Part of a small language model's weights.
Size: 17 layers, width 384, 3 heads of 128, MLP 1536 GELU, vocabulary 8192, 33.3M parameters.
Each number is 50 + 10 x the weight over its row's rms, rounded and kept within 0 to 99. Layers, rows and columns count from 0. The size before them is the row's rms in percent of the matrix's.

# down: layer 5 MLP down (transposed), 1536x384, rms 0.0567, rows 1465-1477, columns 128-255
# up: layer 5 MLP up, 1536x384, rms 0.116, rows 1466-1477, columns 128-255
down1465 100:37 55 76 53 52 65 57 62 56 43 44 61 34 49 62 59 33 29 38 70 63 53 53 55 47 46 47 54 54 39 74 51 35 47 43 58 61 57 37 51 48 45 55 38 44 53 43 59 58 68 54 28 50 51 59 34 52 49 50 44 34 63 43 48 72 43 54 53 58 50 55 42 43 50 54 44 72 39 69 42 45 30 54 57 50 69 53 53 57 63 33 58 55 39 59 45 48 35 35 55 53 58 58 34 40 53 57 40 64 69 53 59 31 72 53 53 52 41 59 64 44 45 47 65 43 65 57 59
up1466 101:60 55 45 55 60 31 57 68 62 54 59 59 56 61 43 57 54 36 53 43 49 56 18 42 55 38 44 32 38 47 45 60 45 45 69 55 46 41 66 50 36 67 54 51 51 51 43 57 38 65 54 58 54 58 45 49 43 53 42 57 55 51 12 61 59 62 60 53 57 45 48 30 55 51 61 38 43 58 47 74 67 61 48 60 54 49 34 37 51 55 48 57 35 46 50 31 46 55 58 40 50 49 56 51 34 36 46 53 47 48 43 39 52 39 45 69 59 28 36 52 56 40 53 52 39 34 49 64
down1466 103:37 50 53 58 54 61 53 42 79 50 45 57 43 48 50 49 39 51 67 57 66 69 50 43 49 52 55 59 27 46 59 42 49 41 58 50 56 53 53 48 45 51 26 46 48 56 63 69 38 54 49 50 51 62 49 48 55 59 53 51 38 36 60 45 52 57 49 48 33 50 46 54 47 41 47 47 45 42 50 65 46 43 44 45 70 43 58 41 50 39 45 30 70 75 55 55 51 47 44 44 64 44 48 64 55 52 46 50 36 59 58 56 51 69 51 45 53 52 48 46 31 54 52 54 45 40 39 50
up1467 074:53 46 57 61 55 54 50 41 62 41 53 61 49 43 51 59 51 44 46 47 71 29 62 61 36 53 54 66 56 49 45 43 57 52 52 49 50 79 66 76 48 47 35 46 48 48 43 45 57 48 72 43 35 59 28 52 55 56 48 67 69 39 53 37 46 47 44 55 48 56 32 34 54 51 43 35 50 47 60 45 56 55 55 62 48 47 58 46 49 48 38 46 44 54 64 43 53 57 47 54 56 52 44 65 72 62 52 64 49 50 23 46 48 55 50 54 55 35 39 47 56 48 56 70 43 40 33 47
down1467 073:26 76 47 60 51 58 63 67 45 44 53 33 43 46 34 54 25 42 50 54 47 43 44 60 46 53 51 43 43 57 50 52 53 56 51 48 42 44 34 36 57 38 49 42 62 34 49 66 42 37 31 56 78 46 47 35 54 43 61 53 52 44 55 54 33 46 54 51 44 48 60 47 53 41 52 77 47 42 43 52 34 61 47 39 42 49 48 50 43 47 52 47 35 57 53 51 53 57 53 55 53 43 78 55 46 55 57 37 58 49 64 49 47 48 58 52 50 59 41 64 45 40 55 38 55 50 62 36
up1468 092:40 72 63 72 40 52 53 38 43 53 51 27 44 51 38 40 50 44 58 60 68 39 43 26 61 44 51 43 73 59 48 43 48 54 54 43 42 74 45 51 36 44 41 49 55 45 32 36 47 42 56 27 32 39 47 55 55 45 39 54 57 58 42 56 58 52 59 61 45 42 49 53 35 49 73 60 40 53 32 47 69 57 44 40 38 41 56 42 52 41 55 50 41 67 48 67 38 46 36 44 61 59 57 54 30 58 59 50 29 51 58 47 36 59 36 56 48 54 57 51 54 45 33 49 56 23 49 46
down1468 094:62 61 52 73 41 45 62 44 42 49 49 44 57 55 64 55 52 49 42 53 62 55 66 49 58 41 49 59 47 56 27 57 57 42 63 47 60 31 43 40 56 57 57 39 57 54 35 50 40 56 45 46 46 55 43 60 51 53 53 43 36 53 50 38 60 64 45 59 46 59 51 66 51 67 39 60 35 40 45 48 50 48 59 40 52 58 54 45 61 58 60 53 52 64 54 52 55 47 44 25 59 68 37 47 60 49 62 67 40 41 58 62 46 46 55 58 46 53 62 48 50 45 48 51 35 45 51 30
up1469 105:49 61 53 45 54 40 53 64 41 59 50 45 42 44 42 55 48 41 72 47 40 50 47 41 39 57 59 42 58 52 47 47 29 42 36 54 53 35 68 46 48 45 43 34 40 58 47 28 39 59 55 43 38 58 55 45 45 56 49 64 47 41 57 50 57 48 62 51 76 38 29 50 43 37 51 71 47 49 45 34 52 66 36 59 49 46 49 56 61 64 66 45 52 54 49 46 43 41 51 62 61 51 57 66 50 34 48 46 58 54 46 59 62 47 52 46 60 48 37 44 65 63 31 38 59 46 51 44
down1469 099:52 56 65 66 44 43 54 38 47 56 61 42 50 55 44 56 51 52 61 44 58 57 62 57 58 35 50 67 41 48 45 57 56 50 57 44 49 49 57 59 67 52 47 50 60 36 55 36 42 45 31 58 60 50 57 56 49 52 61 48 43 40 30 48 63 50 48 64 29 39 66 62 44 50 46 38 62 48 53 68 65 50 49 44 36 54 43 47 54 41 54 73 63 61 58 44 44 48 37 59 38 55 60 32 47 67 50 55 57 44 49 54 38 59 58 44 44 42 49 59 44 38 46 49 67 68 47 73
up1470 102:57 71 61 49 51 49 49 60 49 43 54 34 52 53 56 49 47 58 56 57 61 38 61 51 30 50 41 54 46 60 42 53 47 53 65 49 62 50 64 34 40 38 44 70 46 44 54 47 53 42 65 45 57 42 65 39 57 53 54 57 60 56 72 49 53 40 55 38 68 52 50 37 53 64 57 44 42 55 48 37 44 45 40 41 58 50 34 48 45 63 61 54 69 50 52 40 43 34 62 43 57 35 34 59 45 61 53 20 52 53 36 37 33 44 53 50 42 64 34 58 58 59 50 50 43 54 41 54
down1470 097:46 50 39 35 28 52 48 49 52 51 47 58 53 35 42 70 68 66 31 36 54 51 66 54 53 50 48 54 59 66 54 51 43 52 35 37 36 59 45 49 47 41 46 46 36 47 47 59 42 42 54 33 55 62 55 40 40 48 32 55 62 67 57 41 73 46 60 43 51 38 55 66 41 39 59 68 47 36 57 52 46 57 50 51 36 68 49 60 60 54 48 53 49 51 27 47 41 56 49 62 66 54 61 42 53 57 49 52 36 62 51 50 43 61 67 74 56 40 38 66 42 48 53 44 44 50 59 59
up1471 095:38 54 53 51 65 34 47 41 40 69 45 55 45 23 54 59 56 41 48 37 50 57 41 53 33 64 63 66 38 52 52 52 44 44 60 42 53 18 54 63 52 58 42 46 64 44 35 47 45 54 29 45 55 51 56 56 63 55 52 66 33 57 61 54 51 44 51 43 60 55 40 47 39 56 65 68 43 41 52 58 32 34 52 56 63 40 52 30 42 63 50 53 42 46 55 73 41 48 62 49 58 52 30 55 63 43 46 24 52 50 68 56 51 53 52 29 52 59 43 56 43 44 44 58 37 50 58 50
down1471 097:62 34 57 42 53 45 58 46 56 50 61 49 60 42 65 54 52 52 45 52 64 41 46 47 46 34 50 42 53 28 43 61 61 46 63 42 65 53 32 48 50 52 44 55 65 37 67 40 42 67 70 49 59 52 57 44 43 62 36 63 51 67 44 67 57 44 58 45 50 60 54 72 55 39 65 47 67 54 50 62 50 64 56 59 42 48 60 46 51 48 46 47 45 56 47 56 58 51 51 52 53 43 54 35 68 57 56 60 44 48 36 47 61 36 63 45 38 39 53 59 51 54 27 58 42 65 64 72
up1472 097:55 55 35 49 40 67 43 40 56 37 55 51 49 44 55 57 44 52 59 30 54 45 66 47 38 45 44 45 61 54 45 45 32 55 41 61 65 47 48 41 30 50 47 47 44 37 62 71 59 59 44 39 54 46 56 49 53 49 50 31 56 50 57 54 64 39 38 49 65 52 27 40 46 56 53 60 43 26 73 56 56 59 32 56 63 51 75 64 63 50 49 59 78 46 51 45 41 51 68 71 66 55 52 72 58 40 50 46 44 42 59 56 54 56 59 57 44 55 54 48 62 58 59 36 60 50 55 46
down1472 096:48 48 49 37 51 57 51 69 51 61 43 50 39 42 58 47 46 73 51 60 52 50 48 35 34 69 55 53 41 51 70 42 49 41 37 38 55 55 64 65 56 44 48 53 49 30 36 48 52 35 54 49 45 43 68 49 32 54 62 60 50 65 52 37 36 47 48 63 35 61 57 49 62 58 51 45 60 47 55 53 34 39 61 53 47 42 57 57 57 57 42 38 43 49 55 56 57 49 57 29 45 48 64 40 72 44 49 52 57 53 46 30 63 63 44 56 43 51 72 48 58 51 50 56 38 48 48 57
up1473 088:76 49 50 42 52 32 35 72 56 53 38 51 47 52 46 50 62 47 56 37 64 54 68 66 55 51 62 33 63 59 43 65 47 49 58 45 37 48 52 41 47 48 63 61 55 65 45 54 60 28 42 52 58 31 45 37 60 47 54 43 49 57 39 32 42 63 51 64 54 59 45 48 39 68 47 43 41 38 58 55 70 42 42 44 48 49 47 63 27 57 53 54 48 54 54 54 42 59 51 51 59 65 22 39 50 49 34 58 69 41 31 38 36 59 41 42 48 53 59 46 53 41 50 53 51 51 56 38
down1473 087:65 64 48 64 58 57 51 40 44 47 46 36 49 46 47 53 45 67 47 57 53 42 66 44 41 58 61 49 42 44 60 37 42 53 29 47 54 56 66 61 24 32 29 30 55 55 55 39 42 48 57 54 31 49 63 62 50 64 35 51 54 41 40 38 52 35 53 41 64 40 50 55 52 46 53 74 41 73 39 34 38 45 52 43 40 42 60 36 50 53 37 55 39 48 46 71 47 60 53 49 41 45 54 68 53 67 67 43 60 57 56 41 58 47 63 56 42 61 50 58 54 53 46 52 43 48 60 45
up1474 109:44 47 57 53 62 39 42 34 41 52 54 40 66 31 50 52 79 58 56 40 38 69 68 50 42 46 65 61 46 60 52 57 45 60 66 58 56 51 56 61 48 47 32 38 56 49 63 56 45 52 55 45 48 49 70 50 42 57 37 47 47 33 47 26 46 50 50 50 58 50 46 42 57 53 48 46 40 61 50 50 75 65 59 52 50 47 52 40 39 48 52 60 28 44 64 57 34 36 53 44 51 44 55 58 45 43 40 53 50 46 36 55 35 70 43 63 44 47 57 41 50 42 49 49 43 44 65 50
down1474 102:53 48 61 36 42 65 35 54 33 44 42 56 56 55 53 41 57 50 42 39 41 59 61 69 54 63 44 46 43 57 53 49 37 39 68 54 46 49 46 61 60 63 47 40 66 45 46 58 24 54 55 67 54 41 62 55 60 61 53 60 60 46 51 54 58 56 42 57 38 51 55 56 71 41 60 39 44 65 42 54 58 66 50 58 51 58 71 45 58 59 42 23 44 69 44 45 63 50 44 54 44 51 53 57 48 47 56 46 50 44 58 27 53 55 61 47 39 47 38 37 60 51 43 45 44 38 54 49
up1475 097:45 46 52 59 46 47 60 50 53 56 49 50 55 41 57 57 55 44 52 54 60 51 48 52 58 56 38 52 37 69 46 56 40 53 27 47 69 57 51 56 43 55 38 43 38 70 50 58 44 52 57 48 37 55 41 73 50 63 41 39 66 47 47 43 63 58 37 35 20 48 34 37 49 63 46 59 34 46 50 59 59 37 48 65 74 63 54 51 41 63 56 56 60 46 51 44 65 54 78 49 49 50 56 44 57 41 41 66 71 45 61 32 61 48 54 43 30 61 47 35 28 57 44 66 62 59 45 40
down1475 097:50 55 63 59 52 34 46 54 34 40 33 43 34 33 49 48 56 59 52 62 50 46 49 56 52 47 42 50 45 44 50 56 42 49 60 41 57 58 58 54 40 82 59 50 48 38 40 56 43 51 43 59 55 42 31 35 53 55 69 44 61 52 61 57 46 45 51 46 40 54 57 56 52 39 58 67 53 45 46 56 47 69 51 64 54 61 60 53 61 53 26 33 62 34 51 49 55 60 49 52 62 76 57 42 29 37 40 59 43 33 76 35 47 57 67 61 58 51 40 52 57 46 63 60 44 55 64 50
up1476 100:34 49 51 44 46 57 52 37 57 58 62 30 42 52 49 37 44 66 45 52 48 50 52 50 51 52 60 49 59 47 52 45 34 45 67 47 67 50 47 38 69 58 51 43 51 52 55 64 60 49 65 49 53 57 34 57 45 50 54 38 71 38 53 61 59 54 49 39 57 68 44 57 38 60 43 71 37 56 48 40 54 37 26 32 44 55 39 48 49 72 64 60 51 61 54 34 51 46 34 65 48 42 46 51 57 34 50 47 58 44 71 50 50 52 58 39 55 48 38 36 54 60 39 45 57 75 38 35
down1476 102:62 57 50 44 52 38 44 66 67 39 49 49 47 62 44 61 68 49 34 47 55 69 56 50 69 53 60 45 65 48 63 48 32 41 67 54 39 53 28 46 43 45 67 55 61 60 50 46 46 58 48 51 59 51 41 54 56 59 41 48 43 54 29 46 57 68 42 52 48 58 32 49 34 43 42 49 59 56 48 46 43 55 51 40 51 61 39 43 47 36 49 28 39 55 50 42 47 42 49 43 39 53 55 44 57 57 47 56 44 61 44 64 52 45 31 40 46 51 58 69 47 43 44 22 49 40 66 45
up1477 091:56 31 29 57 59 53 44 29 46 38 52 58 33 59 32 31 46 50 49 53 42 48 51 42 46 59 48 20 40 35 51 59 33 35 56 60 44 73 48 50 44 51 46 50 58 43 73 48 63 46 50 44 54 56 57 56 58 67 47 54 49 71 47 54 47 40 35 49 41 38 57 49 66 48 48 42 66 46 39 47 57 54 41 66 63 31 63 44 65 58 56 41 48 54 52 60 52 46 41 52 37 46 35 49 53 41 62 72 60 42 53 74 50 46 57 71 40 50 52 46 47 38 47 45 49 41 76 49
down1477 088:27 56 52 42 67 51 48 36 35 46 46 31 55 49 58 61 49 47 44 53 44 43 50 49 48 61 35 55 60 55 44 41 52 37 36 45 61 45 38 57 47 55 50 37 24 61 46 64 61 44 53 42 47 33 47 30 40 42 54 31 52 36 27 48 51 68 54 47 31 58 53 63 56 41 47 45 56 32 50 50 46 48 50 39 54 48 79 52 58 38 44 72 62 54 60 39 54 39 43 61 48 57 60 42 61 60 36 43 59 50 53 60 60 51 44 62 70 62 33 67 57 50 51 51 50 43 53 51